config = dict(
    head_dim=32,
    d_mlp=384,
    vocab_size=512,
    norm='rmsnorm',
    rope_base=2790.0,
    init_std_o=0.0,
    schedule='wsd',
    decay_fraction=0.836,
    dataset='wikipedia_en',
)
Each number is 128 + 24 x the weight over its row's rms, rounded and kept within 0 to 255. Layers, rows and columns count from 0. Numbers have three digits each. The size before them is the row's rms in percent of the matrix's.

# layer 3 attention query, 96x96, rms 0.243, rows 54-94, columns 0-95
102:137150150098142156142133130107102136097160123116120121102108181104067136147087108073121126101105127183131126128145123125174160125165123113157135116163150092115111126105149090160105161131127124141102117117137171098089121083112158118147137080111140137119134158131159128148112137108151137149
100:132153157138123109166116102124124109138112146123141133135111094160156116125105126082136141127137141113140108169129105157090136131172065118134171161125074160131144124119126130098099116110144121135129126113128134122137086127143092111142101158095132170108082143148082128191158120118168158101
108:051148170142120090127103128141128122126143111141120143145148149139091143143134098110142109152132150146114104132160137155168164092165150085075116136155144130167128150148138143123052105105156150117104117128129114085138115088121147147162139163114124120132108102124133120115110129130140104160
105:124152128112092142143048099117166131181096089137115096107174126132103124075135148137132120113165116127134119138140151177116141136128135113128123126099120113107137141132152136144141162116095129137146145097126101120112183160150116142127150127149159149101087108097153112097122153144111140077
105:120115100103132104119131146169083114130150131116095135128152135147077114129180125132138135075150097077153139151135118106141090126103135150145132126100129134194130123104108149138158113112143173141119148134090122095149090136121139087117149116109128097096145129133143153135163121140145182175
087:105108118138115117137136096166127130063157115149104178115111186110138126084146121112135119119120095110094143115130179124098124138120132090127135099134102128130104175147108151114152116137142111106160175142087116114176128154117134136112128135108074139117116136150147061118155136114142137121
100:104145083102120126113060123141144162116127139112130130164137105127150121134108135160111123111095141131095116113164127090129118131133169091186104143168092141155139106116134116156153145148168130094087126099153105140147124129153145141125134076106142122153061113088124118132121099150128114149
108:142127141158087159120102096113135127138151134126122107117107137096107126119130136114108153073097101096144136116109120098145125093167139132097128163129138101120136124060108127146145077122114111134176151122082126137162128136064161157075152127127093117083110121126134099122116130151135106153
101:119122131084160170190200129149114154154123118119138105099090158167092139096119119136166121114103122140153115084115123141131116147124146133123135070149124145121147121126137113110135179087151115142166126110109134119132136132173117130127160109167107143117115158142142098159117124094153150147
111:160153106153141152117094100181124155131114083138102130175113140123119157093148124113144157152109109139113101115143122130155109119104137138060118059088117074126146099122141097129143085155135138137122146119149146143141117125105112080160140160107116119107165133095132119132146139123144139098
076:124157126109116068093096161119112115108149110112115130140170128113079128124148150142128112155134115131167134128125145163105109121154097145119121115096146129127164134108128118125140097122123165117126156102073168155132126115116167090167165137158122083166128072090159121157094131110121140109
079:133138162069097119070114161108144095122146127097138136167141168123145129123206137139151134146132097150135118107144134144133120125148134187130142114127153133094146162135118140145158097096153145135165139102140147144102107140161119097127122134120108119116121123133153080149168151110113144077
090:146158135077095142113152149124181151139129148099163145093150139119152116119155078143125167121138162121093166096140095143142127119178134144127118129114084119134136163123117113136129142088119118136130171119113113150113140136118173096091138111140145116106121128203091113136145114158118117160
060:118133141117117153147148176107189149100157147087136128089127117152127170144169135145186115136157100113171120105116145104121113133161146149096134101117145105073129123126182124141135144120129115166154090111170124133116104169118152144126163130132105111150153144102125152142093131144152112133
108:113155123126129130183122117175155149161129153131106098145122130152127122126123134118084153146105114143147094133132092147080144117125117137119166091123139134093166077124161108118104080130162108127141058161092089147142145129130134120128131151138127161163143107140109118118100099145172117096
099:143161114108170144155156140188169090166132159138120138107130148112130143148139122167127158120158122116120139113112184138121109080110153141118122144139118118078111127140118135131122138109159119114127115129088126122106112143106137085139160121132192195115140115130107147096111133138076129161
113:135142123092106089108172109123138122147096078128109122179150103123114121148128140118144107154127179106139164094142109134112122101148109165170141163148114088125121098140098130135124099105134105100120111088111115196100139108137131154123135089089149157150120130128122135152080131103113123159
105:104120127126164159173134153131103172097126094137136115149141118098073149115118144138120141129124050164149087116164167136117166172125120126112130128106136156117140133100143145114152114107140139136135166173134137107112105137108113147186132145132135145140109129093150111119105074131124138168
093:074056135159158127200119105123156138147129117141129153142136159157133137119070157140130135119117146145120076124149124128102118139118135140135118115142106152109081130111115129161139144153102138112092140127110067110091128081126132133122127146171142176121148116162106119122112124139109147117
086:127157128125174117121106129127111160136121098111116148093073169139136059103117159094142116141119113101182118147118158146129140112133081141157142115111143129099150150134136113096126125105098169086144097163109120118140107122131108091138167124167112106141156149149110136163107152104164113132
072:104154097061097125079114184149181120128151129079124179151175133173150144131154151159094126129141101146135165129088126155112130116120116153115178119147109137138129109091117132137098113116130126126131147152130163141102136119125122108139146116162126137105134102114144097120165132135114153106
064:153114106196168097154148088126083136125036070156099106136126134084115114146079104093119117135124139118131118114120101128128117155128143101130144135137115109142136124115123154107126135122072123109146113142110125151135123146102121159142153117151176110135126151141092130130095152138122126133
105:130154155133133124130115128128132139126148132063121135136087145182140146130126114138143067117136164109203133108135138125119109153115131123091122140185106109124107139150171147130107121112138105150107137126110104120126112091113127111123160141126163152058159156075097138137111148122150114117
103:145140177115104094108111087075130128138124111136100158156127137143168133076174136112134122118120118128137160109161145128116130177113120128140168147137144091134118162095101162133109095142126132151110123163128116107117164111100098122087176082089140127162158155143114148124133105108109147113
102:140146103128107147140114125148106104134146129151098087156147122124155135135140155141135103096141066159134167132122066116114102134137099111110107108139130114102126171117155142097152157146114155128146146122183110147098105137182136126144103160134103122109133094151156117152112104082159177149
125:121112182126161113091156125127132159135132094107143084157165128125145099148144145121148110138096099161163147086110081137128140108139143161128163150121095115156116115136169141127104157111109075079143131123094151168131122137114108126134138118111155119099137154159119095166095114142098161117
114:137127142141119151097151176154108160172093116153128123146145123143159145089154146102106111104140152111156122140142076123126115136127128166116123148112136118077159117099135153176164140104128122122148123090132127118115154142172150097120192101145097133131136127111096167092136170139127163145
109:111153153126181092117142114122119116108154090113150139099095188108137156126158128166136143095144136133101146110148119142140118096073102105169135109132124108159133137169082113108114140110089143104101144087110117121110128096122105158119089088149079131098132100148091139132135115115137124129
108:155124127154132178129135157124098152126096116128147167134139121181147076075141140134130117136148129136130144129091164146161103173118120167133147101119148138095101153140151099166135077143075124201123130149130137129106147122136124110163170131167135122132124142147112148156135128118132116146
100:129152143085116111091175130092142112164082104107127128105118126146150093086119142140109108145112141085136118129102104160148142086138096180151121150114131130094145158127087140109148145115144140146108150143086118129131160114094118149084174147147177126129138174130107126128126086127106143116
105:131099070146126140119123115154127131116114147104132135125157140095160146153117121129132123157097137107144128107103127151151093123086168136161191056171152149144169103094111123133147148156139120156135120108133084133119117175142124093122144147116182101132144169121111099134114111111119122120
111:140149171127148136121097134082116148114153149122164106122142096106119157115136097143189135125120110152149131129124132151152148155149133130130143098063109133123118099126175136202113129199134113150148143141101141160130103135108137107110102130147140115091124136122147106147110128189130147135
111:098134151154159148141081124104144114125159101152148145117154130094100100100112143167126149105138149143144120112172094190081121111106141128133111140111162091131109108163140130160148116148146105133102138115096145160117057122149111138155139123093113128122078173142125136122115137145157136144
101:174135145096087151159110114128139144118105175140114177100176122109129114151120142137111144131156178112115139118111141156071108140142149179114141128119124131107138087139124161169095128156132133142121112155070093175126099128159098107131134135106144130107147138134119146140094147163150119150
094:160176123141119105169128115112157089114126129103156132121140058118155095113104098121155148146150127138155110116126171104147103126157161120130095146083125146132128122124140117092122116100165149137124099156174157100150120151125140122150099127134164107114084149107153080151103132107149100156
100:069142161125171127126135131121132116123150131106147115145083086098094132162145150122141134107144137124109145100126114117118121121098140092061117125082123128119146098117157125123115099148128125110172126137107152160099158144126121119087103131182171132139177110095110093107120082152123104122
103:132089150127138154106146171112085154142103118138089103117157103129155127068139141112126110150151101150154132183127124151116148141137107113128089146136092119099070104137103121139165101128125081144110126138154103103130112147151121118157152127137072099125104088126128141111114100150119165157
109:120139131152140170129120163100074113159106143090137077135171124141130145176145081106132107128102141144129093113088149164130128144123132156131108143131103129091136147153152168162094080120119126097112110150116079150150137116094141151170130120118107129111131108147155098150111157120125166119
108:137175154120128174136155131157148110140100105145135130103127145127142169173092134148126154142113133132124111122138107153104121121155090137154151116167100123132152104125116091164177211141112081134126106137117128133093160120093104130115122088157142084124142126151136142146125091163119126102
095:117111114129144140116153118121126103106138141152158102109137165107147103135104119135126141186127133155090125142122180131113117098145142137108152123125157117110134131138118123142151115119135115141198100171141112097098130133057119138104107135133103129126154168092141115170116151109215113136
112:137097117087107106148106119114125076114130149156164128110130132126164109124094130093087106128149169159111128136098135127145093121121116086139105117120153120123127124142097152104170124078112174122130109106158150159166140085079096175143140088144130132158128162133111119124093119137152102118
# layer 3 attention key, 96x96, rms 0.225, rows 54-93, columns 0-95
095:126133135129082101157122109109147175152131142144153091126161114107113117124120090120146152123120104118158069138158134087165155170160122158102092141105122090137095151103071140145158121134140151106123140122158134106127165161156158131173131129152165148117121138129130137126178145154118148142
110:138157152134121110169125172140121162141094138106134110136118112145154138120116166159111150128079159092135144096148186146124148101151123146158150141180160141092133099177114124105076131072128158190127141145090124131131120131143133123130121110129129168113126146155098114111132108117128130141
104:156137074171093117165135152143150167117108126109108103065131163135110135076147146159118136099128134112158117165117115125137092114158140107117147147134122134114091160123123081118122119111149103152147150104097151121131092142158124145127097111126127132124126063123142128168127123149177161116
102:113138099115133141135131123099110147104145122131095164145106180093140080102121138114139124133150115114109177140116128129091132145136160128163141179114125119121178096123126125095166158147164137079137125088120115107126173148137109098183133129099113167160083130111106114135128112137133088105
093:135144144092101102109118114143130167106116138127104098087131164154119146148147146086084155145139164148124120150142120150108149073113122141130089116131098127124108148130154113093145114138126096104161160124159125084141156129150168139130181188163138146108126146115113078095107110131104136133
103:139096086119109104134110133143130144136171157116092123150126094133145155129121120090101124118154108130153073131135137096094100105111143143127142104159098121121139141149163168129081086147116126105124119152143149077110136122104134090121098131132072089118142067146127147131099147109158085127
105:140142120175104128121154126124114099122149145104066171117168156103150104132078127101122120141186102104063147144150104169135131144152132108094099093098129155115116147146140121090125131147137126150126112146148153107122116106147099115155157090127146151128151141112127109128132075151124095139
109:136098142113133126121129104104144163189183131178107159137158124157145138115140102114108154155137161135143119181135099132172116112130122123118178119125129109186104111097157087153169139150133154113139111125096118123096153147103173132111109128128100168124107127151123114137173136118138123134
106:105146145113100170194138142137164130153124117105132132160110118097159137123126119100133158125127139112127093134148167082123131114098150139171128140148160092144101098139140128141175136133119151092135120137164099103136167129106062148098156136135103151100149134097161132151117149120155143084
101:132097102125110088139135101135128140117128080114128144153121112139138135110114119171114115145129127122135074120133105178075106146138116111113144150075085104119126132106152121091127114151117119152077133095125125143120109121091111095138097152162163096194115131072114107105130135140103151103
087:081128106110125116146070130112169096114130164123146123139165143137141148101129093078117131098157124132108156080095129092144124120146120198156172153165129111092140128108149094141139102107159129124089155114136143135120130098168118164150127086143136132106118132122096124149135118151134144132
094:112119142105156071151105144113160087154117144101133144151152138157113140106123114137162148110153143129108144125116116125141129125138100139152170139159124124063087154088097117123151116083154114128113156097136190140104150174139146154167134144138109110117158115154120084164128148154131114124
093:115074133084153167130126153128167146116142154089108096135127134169124148114146112122129126119149117141121137124120164114135181127141109127160112131073167167127125165090124095145170124097138158146170138068147156099128159137129128130146124115138090085116126115108124102170118105151143122145
065:107112172158133159121113127162166142141133142152127124123161128142136136155133113150123097122142117125151148106108133111161141116167101094126125109087106144136130136084062128121150126104122092141121093087109100132183133145135125127129130143070125087113124170116119080110092122105186102146
109:113122181124083177165132148120108148129148137134106132143131118134131127116083148156106095134094129138135110153122132136158155141162135130139141121096130101138173128167136119164147110136087113141127156094156068140138130130107102149130140176088112104135153107127081139081146162102105087106
086:099106135159118156153122139100119140121137127114144140115127133128165127132125188123114133136089081136101131103082097158072161107119144107146177142154141130130116149167165144114095144143179144146132114118105140088130125138156128107147151145133109116127121123090117123069100081138104081147
100:129140178122119162087118086109086131125159110124152118121128141106179097143133086108152133119120114130135111092151109163101062095144117169136159132135115121127126180131124147136154145125100147110120156131115170137092126125113126113187171115147141129146100147129174089113117118103122143123
107:121138147133093108157113156123152133119096159117174092133130128159122109137118143142099137102166112156124145137156114141083141127113152091124110133118093134141119138151130106138095103155133094069119136125159078095139183114105134122117131151142117146122128111073183138119106160132187092126
079:155154128151093139096119165125140123105120105098137117121140136117119126118162139113097121117114094119166112103132134143125088128112141141079125152121076165088171143153121122133100066111107161145107121128116172156121137112086107132121141122159113156130169122157130120118090150110115202104
084:168131083138149132115120131120128161148152120140117146117122122143138113146080137141125134133099124132136082109163131123164121150161137162135128141121153133110143162152133158151090134101171129167089084119127168114104081090142156181104149127134160132123170122137099133092100102076086122122
092:095176164095114124146096164166157097107099134132125167127137132178109137083147143129123102142150091113101114146111082100126165162135125131129136129107156167095141146127138132124157120136109133126140151125126142096168165092152124098065128140102092148144100132123077135123128139126154135120
122:165137109199127135098148084135114143142089100155126122122118120097137091142110149096125113105136143132151129104095153119135082111154165107095115153114089138140124091116134139150119121149106160138148085125128094095111128115076121131138153121155169173123101135133161105106117091082113143127
099:098151131126100138111145136141109138155107134120102138106166117158153145148170119121107145101102179129148123121109123108137137140128155177200124137096097102150131142101076118098082173131129124160150106110138098146159100184169149150136129098136131149105148136103157142131152114132152145130
105:179135158122132101144138108116134091115122129114163110085127141139140062139141127127135117154159119114110119136103097083131128180131121159122120128128065114161110176147113156088165116100154138116113151133146166138130124144099116179157146115129141196100118140162120128136143125129147133146
110:128100153165131098090122136084091128130124085147164132148153121123139137119122142146130166137111183113150135096124110147137136150172101114151133070147102104138101118085132116121096105134097142109100124172069094157151136132097102106146112143102159112120116127138176149153141147150132107133
116:132161123126118130100102131095183132131118115093109078129150130131167127130085126117143143099126158108097092107136142137113041123107123106136122108089118118132111132160104128110150174118109154169135152167127104130133117111135112115139151142143161146109113127123153093109108169091110100078
106:160121109103149130101133176097124102162128104100120142107130135129128136096144171112118093133173122205139142080154122133161132122134119113103116154139107137150101103113130130133134181147125141139131115103110101087100130144135123103109153143153149119165107127119144143126192139086070142125
109:142114167164121110153123092161142064136164099143131132114098116180110133156155145163122158171122145125093096153152125138112146128159139105126143106074105141136128165113162099147126136108145132114164152125130141099097076155123143124120141118147137128134151126099159144074104141153138130160
116:185141123080140113146129140115120121121116181179116135190136120129143132141133113129119121178141116136093148143152164123138133184142083151137112130143140173135102098106153151122125111158131160122148109157153140130158143124169134155111144172109110138136122092137149125097164111084122093115
101:124132154112137149132129130118130170066158110118152145116107129144154140116101128119146152098114124170103076134155109164179124137107097172116102145116102155144107142095129135132131143123116137155148117084123151128121152139175121164129143085157111192127084136174137102117166110120123109140
104:080135163149122154132137135132126135121145120103156137124133099149161127099093124155147164116155116132111139110125166109123071150093077145113148129113139141126094071150084121177133120109140147148138094113128144115130120134165143177139179129108140149123118149150153177147123146086134163104
104:140112121118144124144117125091143143150158086102116073147123119145105105153073107126127112121090146166143125116106144080086112142112114081124126136093089156102153112128122132173131155134165157165150110168164151124104146113147139136143111164141136098101123134136134114151159152147148129073
118:139132126124141182127136154163158096178145111098144145146137151114149102111140085129126131127106144159100147107124139116131149131130137109123176144110126128092167136101126160148098115168109119125114164142140097130104137115080129173110198130129123129078127145135133151121128170132190096142
098:148152168107130170118147126093119145140125141113193130128154153088171102089143103152103093148091122141114143126094144085121146145132137098152147170127155138114101105112128136130159169099113159088129123161115179139115138082127103152111138155113134098106099120139100105141090116126131117115
097:097154094138111146090142144161110157125158120178116133119136128103134133173155114115104123115138148134190147156132126165142149121089090101149151153141157127096168110136120160179150113101135154163086103132138134135172136123109129139190132159100119152132144129104096106128105127149145123145
100:119135088111109154128127117118095094123111082119113079156145157134110098190086134120142140122072083116134132144111164146099104112163142148128116099173082126117134137130114144158140157099143125085107107091116136095144156100142146126159154100157133129119119123173126116104128133140125155100
098:170092154163131099109133081077158130129113119136137115130152138122113128138101169105090138115153127139060129104115106135160147161124109144137114127095125136128124125130151097143114164147111089098139137146134102180117140135109126084115129156111147103133130127094162115110192152094156135163
105:160152141085108119108113131167141159123130130074160132112114072092130137095113149080132110132085153123134102099111105120099145114126112075148144116122108108118076104095135114128142135113119120145150111131091099155107127134133165140099156114143142132101136097086149079121141108097115131086
104:126119177118143174145153157147135162119099117185159125134098119176143124138149152110161130127101113131111145118083164128125122137155122174120148124122119131085144101082108134124172131173120148160114173106141130131144144105140113144132135080137159140156102121145098135112150139086107172149
099:139157166157154159112124102124169130123206098168152106125154119100173124105109146145146099106097108119121103150119159127101126114111158138182141118100146135148143124100078096138164117107123129081084103141133141109122148148111111121118156121138123121138150144137090126117136140114122090167
# layer 3 attention value, 96x96, rms 0.236, rows 32-63, columns 0-95
106:121101125095125143131103127138091133081130139115142104116072088118123097162140099099133085106127157146155140154114122111123117163119134149113177161126163136111122136136115109157094143139156104107146181148135144144129133070150106119153134169113117094138156112069142135110150160118140087139
110:085121084098151148108167094151116126126100113090160142077113151106163160125175122152145110129139141109157115115122104083145152084158123106136143179171148129131155125137141121142134119116128076126165148127118124153129143064117108112145129167152136128127085110132154145117119160132133114128
098:165153163149164135149100122137154106092097119108136115082107133137103144137131133119140103144105114110141077147096102145142152120131146081154131136143147136164169138151106185118192148108107168164122112101116149143121146149126093129120102155136146080150140132137124154121108108099140177130
089:144177164124153120090109136144139107140116117130087158087136150100130090109122140106141119119141106107128125121158129132116116116197114157135146113130133120126138167110126120098100139163113111140120097115174150120119130141136112139117141193090133137091140108178099155142087159154152169085
106:121110099083131127138102123138117074148134129126132173108138115088158164105147085135138159165093149083102139105132121147103084096144098158120128167114145109090151134126154125129130149137149146111126116147160138146152092155154130119097134131163107169056134144117136109118149142138150108154
096:122133121113138109170133161148106132104133132143114135128149132100088125129129096111147134134117155142086133132172120160116127092135157136150165107080076190152136106097097091145057114094125172135136113148107167123133101127117167087130101120145142120116164143124130148118161107151119129139
108:146131074120126105119139135140155122116126095098103170088154111111148154126167103158140165097085140112090100167131137147124149114092086144118078150119121112159112094153123141139107091141113125105127154145116109149107180170115136139129087139112084127127101126127130143146141139078125137161
100:140169153086161130081142153128174106173130153122136140114101129099138148140126083140103173142120119153137151141157160141108112094123146116133117116123122121154112116115066124117160124145168172146138098100142152096144138179145123135089149113156100108113136164123108173105116098128117106128
104:130137104136145117129090108134178135192170096158146147146162140074119132135105073120121131120151100122146126093131111136155154135103109111124191145162151127111150130114136122116158173119146150131108104104143170136108086132138107129091147110128130125143137076105142144113116122107126177134
093:164162132087164115155133133156125119111166144132133107119123167156129105082133153126128132151134117147148162108126120097131179117083186133101097130144115127109128122142144105146113113154091133128147121117164158169133105154129145161097074101123196102116119140101158146140109132140119138160
099:153133151197133148100100084101152108161129140136117123104114140160105129110162130127158096151100120151081131134135107121127123106099118153156144147150121138111113137103138137155130112137120106171113067128104105145137076115153143126140130112096087106091131182150124111113093102124168159108
105:114105152109160150118114150065126140155087146107143125154138126141144128110172138119129113160136127140139117125150151125172118153126156131127092136110117111159102094055148129104122095113111166141101100117087121135128148153136154165094105146126095161104136156167130094110118081092112143147
099:118086140142154127076164148110174166129131130128099142140127129102108134113161163093131159130099113163133123112157168100128101158127137110104136167101128126097155119093134101115138147116112150111132171107135135126144121159117098103126141101162143092060109095149126156116070122118111140105
091:113146095170136195120125161097137144176155161148128128146133140110125141116115142120070157099130116131121100129144134087151132128156132106134154101120132107119177123134130127095133077124116130134145100117137142100131125167087099082119118097114139146121161133152147119142172151103094156073
102:156072136190104117117122107111102110093106149172108125134094169169117134124146172114103129130101101126140108135125144185110120161113100134099140124140085121100113128130114135088118136101097117132148152130137141160121142115136085134160145125082169123127111132094165134084127128141106093136
099:130143171140132159125155133083142137100126122123121120123148165123126146105113090123144100108110116127168129136155066136118119134130125170107132114104167116137130099125058167098119139096160151155166141117189131120151148127125144105110125105189114120109107105134111142153138193129128124128
111:136144119098130144141124077112180133150098127077156128103188139129107129168114112113145134132129145148100102163170135114119115080103138119135157146140174136161108126110157124101112131129129116159101104110132087157101110137157122180082107154133099164098124136132156098134149138122097136130
093:143138146131109089140117176186144120125106167109128120132138152130100133119116150130121146183121126165082096144094145074146101122119129127110137114165124126140136138130112172124122138132156176151122131142133134121166145153091094075122093118138131111103119118102137173075102085125120093140
100:139076114126135062149094115142088128124164157097150156116125133161124137173089122151149142165151113166134164110127150145130121124153108094125147128128121142105114121148113110099118126145142128151111109137127123100141162187140160111126129107125096157192131150134153158139106139117081146165
099:095139118125097127112116067123132147092133132136150119167156105075131124111158147133136171130113114078132084106109151171164121137116120143153168145115117147127101116158131072144143136094139166149169160124107124122151105109135139099099122123141165114105135128136119091124095146108085095152
100:142162122143127127096157127178163139118107103120139130136131199126109151132121123117171115140122089135152121125135111129138114088085112118122125102113141178079124157102119126134147167124174099122104148119130145131144139157162144149128066146165113160111111157164159116185137154133132117118
100:140146113131129115129088187122096134153123127123100093136090118154168155094108199124154102106117158113137085103106125128138156162160148111124145130106124104129146182132159139141135147113079120130117163142132144134123147126165118110136126161133136130124142131155131113125176108184175121098
104:133125113110119113104122099138103131119137132083128157136152135102152101105114075148154165109169120102116112106078145105129165122155114140137108133143161118088121106140133097122111106123150113127141091106119157072153078161122113133110098105124149137062118150113137140085138163147101172128
098:134150126118130130122122103159128094124129121119132140087119131122104102133137143129153153095130131141151095129136104133079083111093179181133105087083127105130128099083109118095140158137107094134105080100169119146113157148131088153108141115116153112153113087173134158147129087112104108118
108:117128153166117124140172143080114178125103126101104122133095122129100143118172127116106155109141148144114165151100118101159123123140118114143121140099124130099158125113153140147102088128115128119111144138139110183117183168112163147166097121102152099151152106165132103128108171114112185131
101:128123107140161158148100113161125086135124125159126128197106144139138149117114112119109097131135135105109123105103142132099127139133124149110112155120055140130146142154097147133117156081092145152121079127126062148149138153114121140162111127134164161139101104115152148075088139100128141115
097:121153124150100126112112123143130142133078090099197111140162142135136114150111159167109140175155146121115110129105128143100110129096131128128135111157143130127118109157144107145141191117152128102113133167144143154119059110142176119130140128131129153175111096136092115143155104113177111118
095:135125170118130097100138124144135078113086155136128114133100148096171133105128116106128090125162109107147114123142131073097115166136121127116118133096157102105150068116094154096134156124145087159182137109141138146103133131152125123107107130125167142155116116130116140121105092066142163133
106:120115140145089110098092134100137112143126132120108161106099147155135138128160148166104141130129119101126093159101104091142101114168119153121119142137146124098126145152131145150168193161123087100142154128132148136148092092117128125149117170158120134158151143134218106144138106122106129125
107:101129145157143172115156142102115182081098122128145119109082144132155171112143114130116134134149091118170126128174124119138158141092133135170166120091098121154142106099131115160152130117139107153098121103126131100115117116066095139133130177109102140132161141174148138110140147105139113118
092:076090103127125131136154163113096094160134127174113168102171126138121128126115156139160122125158119096145148123108134086096117116124153127130111089118113136180133072141104184126142122101093094113084131114141121104136137142128133106138099146124171135127156130155180095105136137117114146140
099:126095122141127098127183137127184086151131148141123115141134144118134125096130142150141112129131145120149158067167159077070130149109171089095135108160120148115142130127121114162125134133153172155151146125092138131151152087115131093117116134129109131086122137152125134148070165126135123129
# layer 3 attention output (transposed), 96x96, rms 0.32, rows 32-63, columns 0-95
110:127145137090155124132122138154089167099143115111124118137146113154098132155101153116103154123108132143125076126131133118111135102128144156153091159127116116146191126150103137128104118138153071145159123100136132114084130067154137148162091149082135148147118112103127149194140131103120153136
107:126124140110116147148124079156127076088181139172126111091134134091123166142151151127125128113080102090138130145142113131120134095121093130144155104136161138136164085109106128117104100099127091166142166122079119146133148152131116105181105141115140136111135122104148146171154129121165119125
102:130143174163103149144104126149135105111149128126131084124131169127156167166136114139126132097142118096147107163135103138144135146176146108127146131121104127163129124079145158131180130129062133119105137152139112127123130117084117122099127149105093116106111097139154081176126142090121110179
108:108136134144072139131097079094120164117117142120089119127114158133105092142170118146146121107138131172159110134124101127138102141121087140111132108119104114133106090125119129084086152115123131094122145134157105129124145130112103078101136139120083113111111112172109141104113087175178126085
095:165139127102119090117112122138094135104143115106116130129126129143129157136125136112118138166080099142108141114139126175115138136139120164103083087125163090122131149141132117121107098089114152128143140179161130119169125136180132115071163126155129133130113164140120085135177164160084118096
111:136080131143150057121122154081164111127150131132136103156130121112108136141158108114067079133167137157062138082098153145108131140134142140144144156119108140117133168137147135117084143116107166170129123163103168118137123113138127109134118159109107138148122090108123122117142142133106128112
115:093123110061113098114126131113089095150091126125117156133115129118102119124147151134103126122117160056124164138162103144140161141119132148124108111104155125132145105111157184151135086121144119113136110166130129161142110133119136072082099162126130142144138136084107115163113149124149163143
107:172120190125129105094085085101111125104109143153099099138126127096129118141134105152121123163155133114153109131161133163140129124139131148123101164114141103124126164078095066102136145129130142147133085076101144141127116152092106143109132138112123094144113119109096124074144113109114096115
103:184095130142102112074103114106131140125186124144148123138192113098107091148123112121142154082151123177148131162120098131107127131118109129126127170142094126154142154145140113126171103112127164106121154101145128172151142119133155117098124119131115139138168117154127125161137122146183133108
102:139153167117134126150118105179130129147088172143173106123120101111130118119179175109114148151126113128068178127109124125118131114097145141166162091120132122088124138145164134139137123133113158140160132114162152156133114094143140149115184134129105130171153154111099142170139109129107141116
093:130147160143102127133086098108178119131108121107171122151119159126117141114124099099165111138117163146122124111127134131080144155115129154110148111153152094125090119094112133146144121082153095116128139126079098156150125122127119147131106132164126177067100133165140146145118141116132197103
111:118140124177116106183191134111104124122078158093124109142115112132131124101148134107155118115146143109153121121123145145109113102135141135141110153134116192140127158085151083146149116129131142098118089123122162109101160107094096150112121115134148169145083120127094118112131117070095128132
106:109114109136101124100090107092170146133133148141133120127147096119155146179129135118141119140096110156155128103113151095139155115149146098104108153115138152137156085148101127121186111063146145094093131152128106144114116108086132113117155098129160127106114117117085108088109094167097146138
097:149108108127091141102109122078122127080151109138108120121110132074142121187163087113113120118135118125100127131130153138142138104182101132087137121123111114082099129112119111095184099147120140123123132143118122131120152126115128150158104094117106125142136158169136178086157078149156127139
087:136097114081144164136156148132140114091093121146141173129108154106159113125115191141124133135125092149145111151140111103083138128123097141098106131159128124110125115137098151107136118114129117110154166147153092157092111099147092132135159092139175175121117115116137107128176120112065132137
106:176140168118138151092150151129110156140080125102121106146132150131129152161123111148111114114105092136133119112136135174153136088152120169135167123101139116101139119139130114093136125138151126108113126121090122129138138147078138127125122139129153117190169114195171124161155124143070124156
118:093161129151111153139124119118103099114134128042114125131126119126112111154139122068151153149130139160144139103133160162105126072122148135139116148121144113110110150150159095147132176141149137096138129146089091151115151150153096148091123175142143112148122082115165133160139143113131134149
098:154134116126096125111136172106195120132123130151169136116091145142148127134157111105168116165138133137120114117140136133135083111127142138140044134156131093100137133142115135137169133131127134073125103152115176124091114115121100091113134126110142116107127096121136121131085119130083110185
108:133093123083156110145147138170120155136143137159126118133123123142138085124105129112168109136136195158146141147108062113156094119151108080122125148108083133140148156124140094150143146113112136115151080142093114093137140118104107122102148126132126095186114087105134137133122154137130159108
096:098137127133152088085134149111139096112128100095134137135122136116110101170144132131133108120114088123141106118105137130114147131164163107139123154088099129167126162149128123184131093146174129145117151117131147083139108090131150086142181059126140139082144131111129120143133120163121097091
116:149144156129105132064108171137109102149114104159136124102104172137126138126170135111157128125124115147120140121125160175117129074098107127136125117112165122139131134157128103138147191086138150140110153146128110132123142123096135151089083155131117094153150158144158164120098168176126129121
113:129081116134115148178149138127153125084144109137093116091067139176177146123145158124117114097119120181117138177160137113099159148127128099132119102119115161156125146107127144142146143153101148125136171155175133086092154130154123138131119132140117101082116149155133116103137115148144132128
096:100193109097127111071102122071120151125119157145108108114130121097118116138153118093169094142178133122126171087099124117143128141141075120159112084160170124144141154167143125124123113140120112130106109122125131117124126151153123156122157097169127157147132146129122113136155133175148143110
109:080106137109129159155103079161109150153133162114144125120097144086149119118124088105115134104130127120169137102154105149145072146119094179135120122174106092125108096107137134116152147140114121142118087123128087160132128158143113123106126132106104126128156118092116138137124127122069083087
109:112131120127118064135131111114139108147152141131131111138123099149159132161189109154116103127061135156097157140082157108168126133140136146122158132131111130145123101097122134136152145129127084126094088157150118152118142135101117174154085132123101138101139120154096087114124144100147122182
107:125117107112074156141120149141160085137167112163177159099126163110162105125119106137147131136153112120089165159139119139150116131141148131158118153139104139102154136085108091101099129125092136118145127124108098156115106131114154156111160114096143146104139135177137081111184155128104149118
097:126135128152161154130116157158118134123129133121196139122124126162117158103138127176139169161157119155151101110114103122171092172133112132130107141094164105095071161121151114166155120168160152141101149121156133121129125119160140094128139129099156156097148095139106166137126113130122113101
097:124099189178123147112113102115125122115146119175174131145144158096114132122124126136154101123139117114200077114126095098143113120136107140172130119113106116094120133090105123158132132168102148144129090144166137097126135144093110148140096126106128136132115192115119130148135121139091139160
114:121130129140088122117076142139159157126130159133093136130074119169141130117101153124107141140094115099164076141094123087115068160146100127090125118143131131101132109119130139152135138166133144174158135143148117138084137116158172140100114136151133123067127120162122119149151129123120165108
101:143150101170127143129135103111138141096113147108148114101131110145113146162144170147145139133170123115136155146130135134129123130136116136127122153177082148127110134135120144126148120107133103182172116133051099094140181083124146089202124157106130130130116170137095141113140141125123130138
106:156114146124103106158182122147165117122149170130131167092142123116148119118144162143117140151128115075090120109142153113104080120177140109133147099143131135182113085166130142151112146137116160137126125146116141086124122158149155161110098117140135079128100096167134084128131125139143163128
102:127099128142121178105131095131139143110134132152147113169146113104119122126161112103126110117157150102152136095135101061108155087097178120141109131105155082146134121149105117140119143101131124126142160110120159095141155103114142134097102095134161059100105129131100146120116138165124146174